config.toml
n_layer = 21
n_head = 8
n_kv_head = 8
positions = "learned"
bias = "none"
lr_head = 0.0103
train_tokens = 285900000
Each number is 128 + 24 x the weight over its row's rms, rounded and kept within 0 to 255. Layers, rows and columns count from 0. Numbers have three digits each. The size before them is the row's rms in percent of the matrix's.

# layer 16 attention value, 256x128, rms 0.378, rows 36-95, columns 0-63
077:123113145178104106154136106121117122158123127134141086129135140146113146122116134145136129101144110125185097123145174130124139106138190137117104136118112106138140100125155143152131123124146149
080:151125094151168156130115113117129101134120104152115111150117120108147122130164137155114146178179161142106126088111136110132132092149125125156102082160121114118112133178113147119115135180116107
076:132124141117088159125112120106125171151133138150129124116117090155066161121111106138107138136062133110138140099141144105087077109109122140093145157135122164138128137087111073158141141117142152
079:122112115117124148114111131107134147127102131073173126121157144165134171143139103115107151133109148159171096183115122159108121148128112138093144128125124130120092098073095112133126101148139126
084:110137163163165093105101149089103111078145082100123173128116157122136152126115135104129176139118130150155083134132142099141148125104117109106156160146163129145097126165088131148100129105092113
078:138131144128160131077175090119141130166091101087079116105144122120127152101160140113121148149114123109132166146119175147121103153106115120143132126115170073149129127151143139131124110159102147
078:102146140130113148109115110171107149121153100127122118090128150078120101146104144100143120153108131183150084143148127123148095097099097154098109164122156136135103131094080117132128120089155164
081:120158132167084121147135093146120119140103131124130116140110132139094128121169141154158129140123130114143155151117149130109127084145169112161099142101165110141111104111182098150107158117129097
073:167146093105106107144107150144151119080126113129125130101065112104104132129105104081137145129081147162088155157113123128143075118120137085120108116116154153102137094137145156146136155108134121
084:149093126145112110143168123099155134131132090119177119168090132144098124148100161114103163113142103154130150139139085185191167109157132142116102098137136121084144123129079137146060131177159104
089:176101160121137119108147152166158118054102124115107152159104156157104110129167106133137109146109130124121100107113110138125091098125138100119122113137149088134049098144104126118113172173141125
075:099104104159110098130142083126118119099104158186137165138096108114126127137110116132129151166161079127159118145150130125137135147110160170125107135145126105098151134147121092150161101152141132
088:117122136068124115146114106082120145146136110112142136193126107109151151122112141203095095099150133129115194110143114117152153122116161113105112098155115173100122119096140115133111128154123135
074:132109125160095121109176108109138148142117057108147155143133110101143120115159136134165163131092169097147119095137134097104108140092136105104147150119125161101114137172107149105095104135123098
077:140122127140114132143136187135136101165160144138137088150118146126130120118086143124152102148154106108133134093147138111164154151109128079103096128124135130189150160099124128133154119146130096
081:153129135174131135123161156144136115127141143121118125087121154154175123103106157074142076114136082175123124161125146095101133127068159149119116169151160142177113102162172172137141124152147114
084:138100122120145161114117101138111153125096135153124149150120115116098112117166129135124148117123142149085134113170133135138120134124122128099091131126098141146120092151157124134139126133138185
078:146123106108113119140154141091095113153108084113166103160152103138140132113118138138112099149156175183142148122136160161154163125175146145149104118136100140130159146108177119131118116112162130
076:169151118163119096170088105160129099102142117102100129120131154189125173099124132129143144102129083111165148112118151089126114086136126093128103119116168109133105112160124130133106151131158149
083:122113123134161122089124145159105127113130153132120147081140142142077126136154134143094101139149117143135142132091134162094125112110099158134097142110134108181110138093135143136122129109132166
076:129116132131120119123145144089117173093143154151151095105134099122084148088093154095129147157131107153122112153149131136159113143104112093120093124109124125177115104162134140142133088130158118
078:154138115158113101129114144136144160134091125121089143127133151119102117164112105094144117135118153151109108132174101130117153104163134126133109147131158140076091089121085104118112136112145195
086:125118159117110132138133138139098110068142137123130116152128131168139164125126106141125102098062109126083147140130102126167113086133139101112159128149101142127129117110090123119121163116121091
091:076140090127119163101108097107137159127090111121141148130178137145134088164094173095133141138127062094102123161179105110119130145136145156117133150144141107162087135129116147139122116140185146
085:110187141103100133132132114139136130139127146137143152125124123158113152118157125107084126111131083082138139126143123142160116119127169102134167117141105160128117101174134077110092132139128176
082:121122111172092077117126116174137097119082129096147123211115144124132115101121081144164127114111119096128117140166108121110159140140090151134122116087075140138121138124150129129114166119122144
077:138135167068104098103053134154137123102114135136156116125086091144121095090128151143126154117122134103142080125157127132129121103138167149139175146146089126158064117132113141154119156158121177
080:143102106138084112142136123084155103172154159137140136121089118134142148114103141150105155139128113126163113125108151130160123145121132133149105095141096121106105169188108137154139057157113148
077:105129133112149128122156158168136146118119129159118131122109108078171123137156110119138176132171115103135170150165145068104158131117139097162105141125131163151136152142153142151177145129110154
090:108135139092152111116113185157139117142112091116154144117121165154123146137123196144149162120147144108073114103152154133109131109106138086150157120122104092102155102149139099129146111116152120
092:106119140104123118108115129107124164117101089079122145132148139084089174096152114157164140100099133115125143160140108177137158114142122153121120110148107152091133115094116104133132150113102117
075:141145096140107115146145097133138081130107140138095125170121106123118104084154135119120081094191096102113125128157124133134164146111154173142095163139138096123137115123102117148100104125158116
084:129065117114123067146104152086141111101135137135102135125097117174130102111097171137159145105099083129111128129142151122108132116152109103162147066139128120094111148111132175138139111130127152
088:130107109175128134122103131128114133119101088111113140143160201118089143177115137089150128119159113082162089144151119188112158121147114162091124165112135134095112106066129134124119126144173097
092:126138108125095111130118158148116143135141130140094127116163199127099140136129152119108160140114143139177094165123138148104141088105180127120143164101107163136145082165141146123158134178118146
089:164139148150147110134086136129123115124087152133132135122143155136130166147125061134142115142121121136141116114143144155124122135137133130151091119115149171104130095098117133094172101119107164
080:137115154117098114125096157120142110121146136088133144080141089084123131101116127175114148149106134129099093105102132162118121105103121116145141097128117145152152155158113093141118087111144119
085:116141164121111149166163142142118178065130106143090135075145158120086151121098113111114143109082145123119113130126130146117084123107171188145145145107135125151119155117147099116148108129105103
084:113106128127129140105189151115153114114146172026129104120147110163138147122109125097118154150151126140085077156125110082121146185127133136136136141116136115101123090138127159158155148124155153
086:097061138099112101147125133099138139132138123108110142127152101149158110133108178145119154109144105102124110119110119155159155170160091123173168122200160160082152135144088118107135091150180128
073:114158146132124090148130132135123106120119105157128140116101129170170118116096125173151116071120121117129135127100121142088148099164124123152174094145127130141157132129124117114108123110150081
088:119135158129142137115132120119139115106138136202150115128087123150188095115074117115111125116110143113118137127116157104132109094114135120145116103130156131093124157126115130128140093126148167
090:156155102085105141127133121115103127141157110096127144112145082130131109126161133117159136129147171099076153157145126099117143143204147151129143152118116149138145102183104120141086151107145149
088:143104128098100132129150091145102147108126086117141152162142134126157159150127140139110103126168126108125143156153156113131154095155116079129156141151112150113099100113143116130072128148146135
089:110121112114145099155169145114132072112093123149124132144115125090149127117120167158118142112151103096095133102159119132119115157128105110115106105109185152158139110133121095172143110123146126
092:130098145169135119106125121133125130124127122138145131169175167113068106142126145119113099130125066130130140152107119177163128119182124123100090146166148139154108083120124134077141097136117082
082:116140129138128129177156138100112122082144147153118154081146092129109122134141106080142139132079122146147169105098154146131103067107151147178153120087104117109144165144144093110142189164123134
097:144129097156116131103095124158158164119110154107103111131153204131159149130122106111112078148123129145213124126111148127112113116069145136153163184091129106196112144119126142134148145165115149
086:135118125164129110141115130150133131123143117126100132139135092151133109092131097122135095104162107151094173108101107134156137099115098144165105119140159140124140154070109129143109118104129107
078:143129163081168171131137161128180160098121100122120089152109109095137130165114127126138136094113100099139162137098110110159113123142146133099134159114096145139165133155182121167142153162126137
086:116113101154123161120114190160149086142113142159119122140133122161170061157152135121144076185128075156125131127118108115144155126148133161128095087148137149115140148150114100104150104134161107
078:143154125141163154143118123146142157111165201161125130084091102139107150114125127085163135126137125119195116136115105139146129104132148113174133115114099115082117181134132106094127106097139144
082:121126127097094124125149102129136166126107095154085104124102141138118161137124174124093116107094126093142145147137166132167115115139157131114109125129101131078075114119133122105096100170088138
075:120125116142109115161118083151137151114126141158109097140120153130142140123130073154090115090150120065127150123107169117152131101084179086099152106122150124183111118123166120131098168119134128
084:096126108135166108150106109122141139072131107188133167152122117119122098120132095136127080147118111091132194107180119138130110118147150106130101102130103115173123163129074137114129142133126139
093:110121137149109085095116128110148147186109110113152126090161149093133135152115177135150202146112159127145088117117123091121145171129131151117132127149139117108112073178149150141131135077167112
085:114120160124137151144129176151162138151134105130145118138090100082119111179130069154111138132161103163100126113094124165133107173113150167121137087157125084134140119107116127115106133060155138
086:116138127174162125112123095133115094118119118132065093142120152120124109141099147104138110140138114130138093151069150121170137142134134124100080144115124118122132168115143137095164104173133066
083:142143109154140125181165132120141082136151168177139126158132135110124121107112168150134089086148090110096165140171129167157073091170108095137136134174119131139137161113116137077125134141103146
081:120105132127102107136136117139119181117145131153135136129150170134075100155108137093126094097084095142112113099131145056156121091082143136119137156160131132101139148106102151130122117151140110
# layer 16 attention output (transposed), 256x128, rms 0.326, rows 36-95, columns 0-63
075:127145126124155114115101149133132112120143104160163145123112115085131132146132131093137151093122125130119151096158089152118141164107148106133141112118115092167120139105155088128162110152075157
081:149112150101128118167159116130121110125139148135120124158126088110136140110131137139153117127093117101125129126104141148063091128124111129162129154128169136147121117069107136175135166109130156
081:141097151112155100125114137132108118121168120144121098110133153115131097177121143115126114124163160157107105112080124134160143114142145159107087119142140088085168162136141165077143110124109091
081:123137159119135149145130131098150152154138067123089108155160154128127076117159154130134168103169124114137127088149133100172114097107109134112088117144133130136113149148118112107131173115112132
077:136123086125131127123104111148108144169112167155151105111150132100097116142128166143150145099167141128143138130125091169175111118161105132099123133139153169173148145137112163153136156186088136
076:140149122117139092139063128130120115136115143178137132099111123104129133148130137168160115071113125144156119172117108083155160089118143194138151141148136151126138128142074137171123169124142092
074:126124160099117141122138176111105145107114177129111098116170136123078143116118122156095122080137178118145119102100106131133153154139165110108161148095154119131156152162115115142152132166143116
083:193114129133190128129124132126138148174179106102132182136159140108167153162113144108162126154133097137113120113134128148124075141142098126087106118089083136136140152142125113113116112152124140
076:104124143160108183115129109150094153191151170123147102117144156143112110116082188163117109160152137129152141102131170102131103130109070143126150199153131139114126156143096129125143093162153119
081:102132116149131127119102170117116131143120091084105114124123106133064132120098166176186144143111124147127114134132133110088122153148071169096116164117116117142095178154167136102132129106139119
082:095132128133101140232089102116164092133155141124149105140143131099148126125100090121147115098135142098105113123120135120096087131146067148168120185140146111139112133146113126159136115127116133
074:114150117087150133120146176088140123144107134100114108129137080143124109126127136100181093092104136111125119120145132154078129147135142140101117137089097146150092167081150128146112125141133152
083:139129105149137091129166193148127128095130110131156138123087145115157092106123142126127174172092119123153086118110105123146143191146146111120129108095119111100111145109152121109138146119140135
074:121115056138109099085097143129111107140133143154113109143144143128122139119150114157145119085171127127112122144117141134161122144167112167159178114151116130130111137139150078150136119148099136
079:133127132101084115075101161154148169133114137111147097106118089123129133147124137095127132112128127174116154151137114126109122138162178171128114145095147121067091145111112139115164142142149096
079:127134104116127121107105105095135137159099142152116099121130121123098177119117135108084119140091136119127149141164141146116159131139135132149118178104106128144154146087103143179162128116130155
084:107157121119136098140161203136109158086127091096120103095101168129147102132137095112143104137143151097124132121117106107084138106100138100137129141170153097135152141094104137128086107085134121
075:157127139132155125153103148124135130104149148121094174116104090104142102133125137131158175175095086110139128131135127129166129128098147165138124121103117115129146131128133107106150143123124098
078:114108130128176146132100117174148135120114111118180133175131152112150128121117113106162080132104150104116128138136119171096160143124086165121162113127115154136117142130094138154115124148113112
076:095140176121138106139169134084141155137121145092133145069135149120103095139127113065144180116129153136128102167170129122140085109110129153106113086144134127140170116137114131080120105110146114
069:125169136141126140116121122115127133163104146131154159121145203151116129152116171105109154133158129175125163097187150134107124112106112122115095176145121078104130137105145133153116132111172153
073:122157089127150113174119191130112124093155099084134113126145166169154114142153115131119133146102138102140098149131121145128128100118105086108103146139103164190119134167119106127158110147155104
081:129079145137121140162141097123102168073099140115148091168138110135154101134091108152133138167149168114154094097114122113132142136152132110128106159165144131129120157141183169149120153130074146
085:176086119105126124132103155100157112123154104088124116112105118134117114129113114140097137110107131150153132093127161116162143118156156144139097109110153114125146120111098094146158127114142146
084:148114136124165103106143082143123157098110098128105117125131167127118114144139107163163089118129127104093070135109112157116146132156147111127114103146107157090122121102161126159118107136125086
081:138135128127152177159152141156114151115143116097123122184097077112159209158140096175144118124130160120123146130098135121155110122126128091161079114139113117169113155135156142156113097133109093
077:125066120146146145187156109139162112134153120175123148161141127153113147160098121113166131139113145108146122124110119126137139150102122124122120104147155179126130175120165160148121104161121095
075:106127096121155152130122138104112103109087113186114141158150134143058091123130141100147134162114124121090104124119151152092126158155145157132119127072138124114149153099137111136128131121186124
073:120128126099098123121138110110087110188140125140126108098104120144144119107130126112126125156093137155096130150084110189156108131140143140134145086129185140097116132092125114091152121112097158
083:110102129148150146141119126122167140114154114123132175119082146141102164147116106146099134095114145104136175136110096108124112120141149117149101149124146122110084139138119144121135101129131162
081:109132111108117128174113089142164095149119100128118114091114132117186131123158102103157138136136136088111138106089080133112115151111141112117120092134096130120125086143111129144123159103129146
072:084125139138138108129108178117106119089164180139115125135135101125157204110137090133121137140107142114149126163174162131139128112148115123154110130143106138132150111100102143092153135117098138
079:119119142147150167122097133104116114123133093127100157137110113147113164094075127142093144145104122089137155122125160104124173143185118118158111169157098141170162148099146145088092105140137122
081:110137110116128131131145136126127166134093130102140100114133132089180128121149102121104164135125110114172123141130113100131114085124131129110102177183099091110099119153099132177107152155101145
082:167174119121122115149140112131140119170148153133113142117137150121129111105103131082103129126109114171108104111070133142123158146110147106125148164111114084127144128114130175125159122169114148
085:137138125109168102118159145134101126151118086148126151123107108115138063112137130099133145115111130118126096124132113071113133145124168129119172080148124059095169150086155119085103115158107128
073:144134154169117148143108098133149090117125174137129138127131135133142159128167152175147134149167115142107092091118173144092107173116170108131114158076155121089128131130152136138153122134116150
077:174143156115131129129115100130147077135160151154188118075109118106143084159109126105157123146132154102122131118133157131113139095122163118153158141104124132097120149105119152143124114100117158
078:123136127124156117131120161116103127175122119121117137118120139139098087120144148162143134167127099133139130142102148144136154107168117128150112074150133075122101135110131166099151147139196118
077:106118123159115142123104087095132132117094125175122099127131103139112162149136115081109144172123123123120141131120156120169123114149112162161106133182078118108133113110114151144107140134176114
068:138105130168098168100126087154164105125134142112093114150086110108089174125133140118094137130154128074082167146134132095154125129130114094149136154110110139125132116147128111114119145147143103
080:119110097151139126047127126109106151143155146145107114125134128124094121134099168134119137140111130112137135137123167078169140175117137171119133109136169145120174164126177103095158151106119125
082:127127148107162125129130121143134100150184209140080129133116169132130163166178120147135080106118138157079134111140108144129093128149115118164110118127106135145075113110128148144135138137117079
086:098086134135129127138105090102129127078141146116145132145138128102133132149132109140133145139090147108167129170150106128163084104105079156156135123160132091127095115130145157184148179159123132
082:105133154133125159085124174138102117147155155157093084111113093128145163132115112139101125125156121112116141151116131141118130129147157091102173112149164093099126112111079175092161170139106135
084:139148132143132137126081136114155116107091107122135152127136127141175095098138098064109133118110162144134139122174142141122131106123149131096161099138113098126154102142131107134116103168193175
078:177116136124118150103155101183163147160143126154126134109143131126093106198104130136129136152118100111113074153144132155157114117100132172114109152102133102125122189123133131090142125103106145
089:148151095110142092112145154125106129143096092113128125088169128121062103111081119140132159163069119115127098139102130083169133137119142122134140103093161110130146135113109159142160106144095163
078:127079142134104088175105128111110104096163125126138108164153103114172177136146111136145141132122117134159091076132181107138142119122140154128112112091132136151148163117122092130139121109131169
076:115134149147096130113121085137143103124141127160150078118190101080150105168142116134139125117104141138127122149127099169162133104125129111162149116084139103158087134156118108129134122122084114
083:152135115114102147115156160112134140102168098135144094147136159155102147133108098146087157140136085163105105169134169127161110119168146163116121118136126131121125124143090069070104136116125174
078:173131134121129132131173090165138130144120134124132151149104071122127140131134125112064128139142120118113127153129098140160125153121144157147094133115145135111199137134145140138118098140111143
078:161116146134114099094141112123138142077163134150149150112171134162134128127095132090152146096136137098115116149102122119142141128130122094146105103158146140091148109143122162147114121087115121
071:144122119125144139094091142157105122091110109143129132101122123153100119163120162118124173113113149117147119164118122191126110130144105100129145107129139111105141131110159116126183130143051106
081:137155123140143117148101127168113106148164117117158114122150091160124180167093112113148131118132163094115151158109149119154095134122119176100134105097112132146131136137125083130110150107084167
088:137155125085134166094144134106142125155077130114112169086103127200118106087156149117098111138143106165106148124150132156107138124160120086112106128145113127097125121144124133103120108146196096
081:152142130152097128129160192122123138113113101128173088120117144120115137134167105119124111109106181139152111126138140127105089157116123133144127118085124113126155155146092053134134131133117135
081:140140135133108092121121110139114166142090100106112170146160121091147096092094141105075144111144108163138135140092175119160161150108176132102142122097098142135181121116089110129113137134139111
078:123095133169168124137135119130115109113146146153133117151127077105137134131121150135159151071124112136089112121137086130135118090129155167132138126119160131165123127154138124114103132130121187
076:164143150117095119130070108120157106071131163102113127118139100100070081127114109100101133178116151125174123167116138066149150111115096114119143121153095158135156136150144117121139132166136141
# layer 16 attention query, 256x128, rms 0.211, rows 64-110, columns 0-63
104:105129080145123189111130124103168164134137109133111105135103137119143112150133127113128134156115110119133144155114112098105145135137116114124133158141169109088138081152127133125105083108135173
093:113126117114136111125136154156144112139167138142150127152114173126106121126161115146191123102124145104130132101123114104143120101167135122133089146089124140153119119105096136105112129157089152
107:107100137175146082129135132124115157157147101129134108120129184119115110105128130088177125101088144129128117119148153130127125135111132121128144065133115158126136129131137156110146135153125163
104:121105152154169101118141156122142112131181174124173134138157159088127147108133148096148106072132160100127146105166077124152117098154148138104125141114126136144111126119124103129151145139134138
091:133140102140150134118141143151090137108146092124125113123130156108116115139124097154154127121112115128181138097119114131120150101120134133103118106134171148157115139119154173123109121133111154
091:166110127092130118099135143145097108124065118105129134117170104129162099108078126146173149100097122147167109120123143099133164097097159101140127081167136166154105136155140162159076149126100129
099:153120120109146083152145112139124149141121137130172111143165148114139117126145097124084122104114111150148118100120091158102088146147124140107119127065055120171122127075101105135177100145099130
101:057079107110156109145175171123112090142136164132126124119130130145116162146129118160126113132097149111091120086153146129130171118142124138150114122103081153186057114137112129131133123113140121
101:151135165116121124140116156118126125113116134107133165116156116099110138119075161092158133193146109130144128139109141145118100108128110102101143159122146127112171160109104124168134124088136093
112:122162105117129097099109147088139141151149092126168141158159125138138106113123139128114124099107142112131128141103127126183159117156139127128098099159118128100155126103150202102103135154152128
098:138159131131125162143121125108122124113089105122120114139125143114125126097151125113128149166091073170139123140136055110105124118133109097121113129149121128112145106133134101125139137121168124
095:133116153161134154105107105152122122109116163122088085144115167147144144119145146104137054115145125148113112112133105106100130148141164145102106090166149141086104107120162114105119135142152126
105:137191144125131161145146110116127159123144119155090108086128152112105119137151118154105141132088125140092127127133120136117155124097103155135146097126178141131152175145171079133156137116131126
101:155117123159131121116144096154159153109099142113164110129115147090123121105084141084151112132106115112140076100103122118114092121129151100129156122168140164119157119130124102129081151145078157
082:177133145122112142149133132142147112118152155106117122106097137128175119153120075145106117132111132101164102093158103097110142157109152134129136180119135120119119137199105118101106100146114112
111:130117175106106139142091153109135151115128126142067097107125141129137138139132150134135113169153106135045157139097151094111172125106101120131159124129132109124151107173148110095122099132168130
097:151075148132149130137168072106144087077127155089176158114113103125116126113084143110160130134151122131127080103139082129091159144158149117097112113125139159166136135131072094099123158134136122
122:161144087180123137147146098137111161170143123144107127117102179143092094096127090091103132108151084136118116124072145138119160170113141124121181132146125135139174104146125115107110105088114156
107:118100116118187174101136148149107105137141148102095136112125091119115185157121142108112108136146131097156157161127084145119100097127122164135119179156185105123113154146104166161115118096108152
092:135161160123110134169140155138140075117138155110124119082122126145115161144107133125186129139145099124080146098077129132127121150092139120138126169104160128162117125187160104134100103125130137
087:138123141152149137124129149138096117110093096131184114087138140134128091136154144111188176123102136132167095120102131138139134152137134120148089112124134101151159151120147128100136123094095118
097:153113147157140154146145156110133113102163134133150111133113115140150110116148110194142144119138131132128126096139155112090132154118154115173139155153121164158082133126135109109133127117114125
084:131166165068120127114137134165112128143143131160106149077146096104125161132138147130161113135127139150121131107115095137135151148091153165136092149127149109131168136128113132106097132100155154
119:141134110109138095109170141140103131108125119149139101078136161100140132167140126114145105135153121110119115147118117135118104150111136189144099100113124141127152140110120118102093131146098130
099:133065097152148090100089106138134147125128126144129143107155170085130137121123157114119162104122118129112152134125069098138140107126091172114122106094149126118108121129123118100177144122066163
108:052085139138118123109168123148125108130127159146115124165113153116125167181095132124181101131134168130109112095211135147113103143144129146141139093142108139125140126144108124134140152143112104
087:094146147131126169092103114100151157106123105134103150122129129122165109153119152117166099125121135162121121105098115098120196162157153121150126134154168125130158129167176122110089110090140166
089:151139099145120118135140120127142152078098119095164135118101157136093091134140140156137180217077094128137110175091109095130145118131097117110115176123123110095142142125154088134146160142151161
104:181142142102103137135168117124109158160116129143134138138156145130111119123150097100114142140107120160165111174083091128124129133125091115102121159078127126137150142092128125119161106112103163
082:132135114114144109120104155139100074127168129104107144082140103150115169142132141180125163136142119129098131155110116121127149081115114142177104129121132111093073151141104115127150107125117093
094:138134150120103102129144102123121130118128126147120124173211147141116122179130142104125162113119124165088127164095117140132120125156079140139115115078144091125143140117168104130168120133077146
112:139154081122127143116162114112144150133083111140085136132200130159093108125081134097102147102131119149150114140080090118132149125156160142112118143122175132166135128166155152120102111133122175
103:098142129176110098130133180133151120151114105097116109134149137143125123089159119178105161182099144056118114144103137100116140117061118105176102144161091166142134132131118099133104163135172132
096:123108104107151112114118136159150143119118154148114126105127094159145122138124114158125094093165172154110130087128111101143140163102142152159132154131131172172060167157159100128165127118081094
095:136084149127095118114133123114144137114152151193106093078127119126128111154146151123156168144111139147151142161102144109141115113146139141091113078078102144097153083155132103102122105112149135
101:104108154114106134128119117120097138094083127119115109131126090114125124164131134124149087167148133105104131157164131133110130136168102111105127168145147155138143155146175156134109125134146103
103:120119134139149108070087147107154137139124146127168140124161159157142126105098145089120103130123161098152171112150152133153142106141129147141152078109145119105148088100110119116174105134148185
098:145122094149123129155126128137160152095134122127138108141138161116131118150125083162106092110135168133134120104105120172095103163144118150140157107119135126140206097123139102097159149151128117
114:137118127111097127142119077127136143078119137090090128111097106163094129136115148154141141135145100128104154147118126118142106166122103089144134185144162145115081121110160100120099064073168088
103:123127092140107122100156116121126167156095143097090106140108160149152137117144132111144129183144147080138098143150123153107118137130124102128158115152135088076177104138101085143142114112148125
102:163165109099122149158083161129102131151114104164067130172086104112129121139085127122141136076128118129125140139113159159150137128138138110138110151117117142126132113158132188138112136147127154
098:150074154139123085161099109133102145120115111130174063096144155106089131139116128146151120099089138097157102126121122149122080071109120144110152146141146127168119127151134123120100130142138133
100:158108188103140107126124142130136124097145133113098107118138152134117151089140095125110128124130100111132169104133147133115116147093149107096114138127128129135127063099152100124129119093145154
094:151114142148139130124142122175114162134108183123153120150124131083056132155189115142129092129129119100152136151156176127128165149146119139133132128117141133107143135121138155136116154142122162
105:143170143149111104170154121132155106102134131128139110117127134160114127134114099153101090116109110158133094106109189156111132128113149114136172138139135111128106134112063108116102113128107061
097:127161185116124147098090140131131103129114113092100087116123082129113170133166149139096133137103125139077163188140124155117140081138125106156121133123163078101103128149110169115154111137132083
101:099109110098149095110120134127133184133141134135142096170172127110154129151175094110182139107092137147178157128107138114115104091155142101101115115141123148128187154107143197084070120110137161
# layer 16 attention key, 256x128, rms 0.209, rows 64-110, columns 0-63
097:135121091153137107154132155086146152123158081148131116128133153145128119103114103074133119121103131126087166154129097118142140119146111134138135105152178128113134122175185120157150117115116151
116:128106104145141118099133122161135135146135127151098127152117134135151140176160110169139116099100130114140101114098143075128112146111186140121106151128115121175100133133106170076125132151109182
100:083121132154120133108115092150113159168140143151125109094107197105071094168162131129152113100101115139112132119150140119135117151118141127117133076141093139116160096092106158132143131140130167
096:125100148127155094105116162112120104120142154106144144126139173119123104118159175149115144063141145129117160075165087122115107100134126153108125128109105135148114132118110105120140133117119090
087:179146124157159126120115119141094139130144116141121123138109139120157112122149129182134099072087128141133102078153135120112070104150153133126102095144136123133133179127132102129127155114115116
081:137132116073145116068164075119106153111095134145128139139151125135133129133141123132168145138138134136160091123091144087118107110139151090149124130150110122175154116103109145150073171102097131
087:143106119105117111120133093133154164108103131108164134134153120121141124129108101096119154091104117140134134093116100129073110172146126150125146118071083157162087116101123099130155102079091133
090:059102135125147108135149141072133118104157141121130114142111136124132183134132139151163126131142152085117094093141134138120114099151130135150137125146126136127083136120103133150143130122149116
092:137160148088118123138157156123116128141102145118114151143148074144140120100099132090161140154160115124103115151111149172153088111149134075103126122105111117098153154104103109128157155105114095
092:139164109120163108102083175115151170142094119141124189131125094129121099097140112116084125077087166121153147133115130118173145140150146165151128086173088109122149118109154148100130087132117128
100:125199120116122137120114155082156136114115101130098132182132132124131094119119158130105140152093115179107147153120099108067115133157099069136120176128077114122164132131142139132131129122135101
092:102137127141161084138112113126158119138139147096090115174122143128124116133154160144119137093145121179082105099144118093109087117127124115128100080127125137078153147119148115121120152119159112
100:167148144128119144144144127121097123113123108135124101118148166102106105156165127161139135130114103139132144100143133135140169106090111131116123067106162133159140111149166108117134112124143155
087:133137130118127128118161123157126104107097110141150131104118190081096089124121149091142075156124111129129090092108102136125122151149152157126107121168160164108154121135146118140080164128142169
087:160089158100114119147144140140114122094126153143162105132147128107165143127125097175139128110133138109123137072151123128122139117108110104173137150158143141161113144165142089113071127133099108
111:126140144114095127164092113116117117125165125113108085153102126104151139127142141133131128143162090148077151160131147139113148099127068118108154118097111107064136137113129150125134116156147130
098:151105163087142117093176133134148110120101171119138161136150125143143112132103137111154097134152122139145083102136160105092123108072150093128129162136080143179111149139102101111095108125129126
120:162123107153150162141133111118109164161132136134078122116098162147072091109124085112132123107147110111130127122084180099106122161114163119120179100142140146130162095133129115082117109122135156
101:126109134104149175117117128123122107140152109152111115096139116086130168118097150105112123133133137124123157137117071185135121089129134138125093189132168118128138133180103154184105136073099141
092:121142144118107150139167135106153102114164166108122110098159171117092138120140160157162149148119114108092140122109130139126056096080139118158147140131148163135089106172145108107120156149130102
091:122149146133117158137132126139108121124107115159121099081134126142132098108105133173116184162126141146138086126129140142132103106121131136138114102170168135108109189131160096142130139156065115
103:099114132136136123195108140134133081075164138123137115113111105136087128110138134143128170085119118140141123099142149144111107137144134132131122160110140165164105124132090109101126145148102127
095:149154140109083126125121107125103106149120113126103085099122111101175173140103119121122139147146122117142135099093130134148141137114116167096110096147147097102147192173150138155116123103133143
111:125188128135124108092153107164146138122111117145139170083121130129120124164137132090115108126150092122119097121096110125128107134100157181133097091145167147125178145138135153123081108100127127
099:161113097181146147104093095144132151164136136173144119107151147105148118153171126123085109098119129116161125133136087084118120110116142145105129172100148113146133108083106129109186130132109160
118:085092146165083122100117121154116130133148165129103121152085132140131168144142159094166096134156127125103114079196171148131109134138149103127119084136126136110114155125136120121133155164136124
075:108099096158116128116126099147126136115151092137076114117102113108156134133109110107185110173118119112136118142136083073136170150118128116126114112116161136127148145168138148096138141156128176
104:132173108146132130157154168101108105123135103144207125131135147136112061087164107138116152181141123135132091138090105127159127105137107114136107128136140113102128142108162097155162121120145138
093:153119120095110117190124102140121138152135113135132104084155132118112104117104081099129161137150108125119124153060103144130146183143122146089101136114152096112137142110127122156183146074093162
085:132157123115170135125101149130121115137148153131146114126122082145124135154154129168109174099149106120145122116109163119154098103128117138150139172100160100124085114075046143102146127124137100
094:158118125134119135172149093140152130131170119118160105115112151128124102141125112086127160104133116156113135109133111157138106132156096158103110089046153129102096126081160114125190116128113141
084:136153067107153131097146131131107119110103141143155143113135099124124126114082109074123138131162147086124139163126095145128138134158141139143109160124137156164151154136117099134084132126114194
097:088110128157100134162104158121172153084131082105119135105155136143115139141171132123096160145096143098106138165097138119149127096122162173141102116142080137139127105172155146136142127144111146
094:125095099126132129150113119091124115104123151187125107121133098147177141124111108152177111138113140089101113087122126103130133153133130130140152141133086177121072181151125107112150128124074118
097:132103167101089121128119099167144137133173119165112110121140102122094097126164161083113126122111064146105140124132138121164145144111131146106118116098151145089129114139116122133088124166151137
097:061072168104122151166117146086115109129106130122100169119151130134129103156075125102119111143144148132120135132152093092123099133159104148130151095131128115116116117125142175098160152125129122
098:154107126129151097115136113155128141131137114109148151132144151142116118129160142131135128104115170074127159124143105149177164166144125104178182143140131100109150112069117120095136114129096160
093:097118093146131133103133095127109173108139190112181113107146141137124114117125124104070123103155090155131138131115145161104117172119141173119148119123127111125146142124104139088127126134106135
092:113133163133109131153109113088120090125117129116123129110150154154091141128115126117161144155128043100129143106109144110095134156136112090153128131084156149120088151137133125139107094103162122
116:164117141130079173140144194127155182128127090165138149150137127097146145164121094109120129159143147142123148121105085138135147142144118134127136120124134090124175121170124155126144121122150139
090:177138069116119139091127143145084146141098100144077110143102123120094120148108088119128166119131106142100113153156186095130120125140193121134089136122093157147117102129137108100104130091132117
102:144111137143153094111093118116121141122069181098128168092120148136133130125104108118147121065132154099133104136108111117145118132110123127129121101132150166158116152128130129139118159112117135
086:145137175106095106141161164148158107124170166138107162172149129089159143094140110136114138097128072124140142137135088107122090133116142115137119105123088122123131086118107083142138136103134161
096:120104126143111165165127151108101162139178138112115136162092160107093129130151076115175168095122143135174160130154135104145137135154129117112100105130125096120118099145163141138123142152106142
104:154134119141146118175150138148117112112102144103125129146077086154118125078124129149138108121148137147136110114120166158120175167134130073150158101137143155115138135138117167122094130149104102
098:112121177082064168132104125097153109109120106148115131139099137138153153134148143118094131139103131154107167159174081116107118109167141126123125137096135050129097127123152168093176093105112135
100:150109111146122072119136154156103167164133115110131110147138118130169120154121126113185122161117134151175145134096140121116106103144154146116095105150163116137162140094131168106113128088117146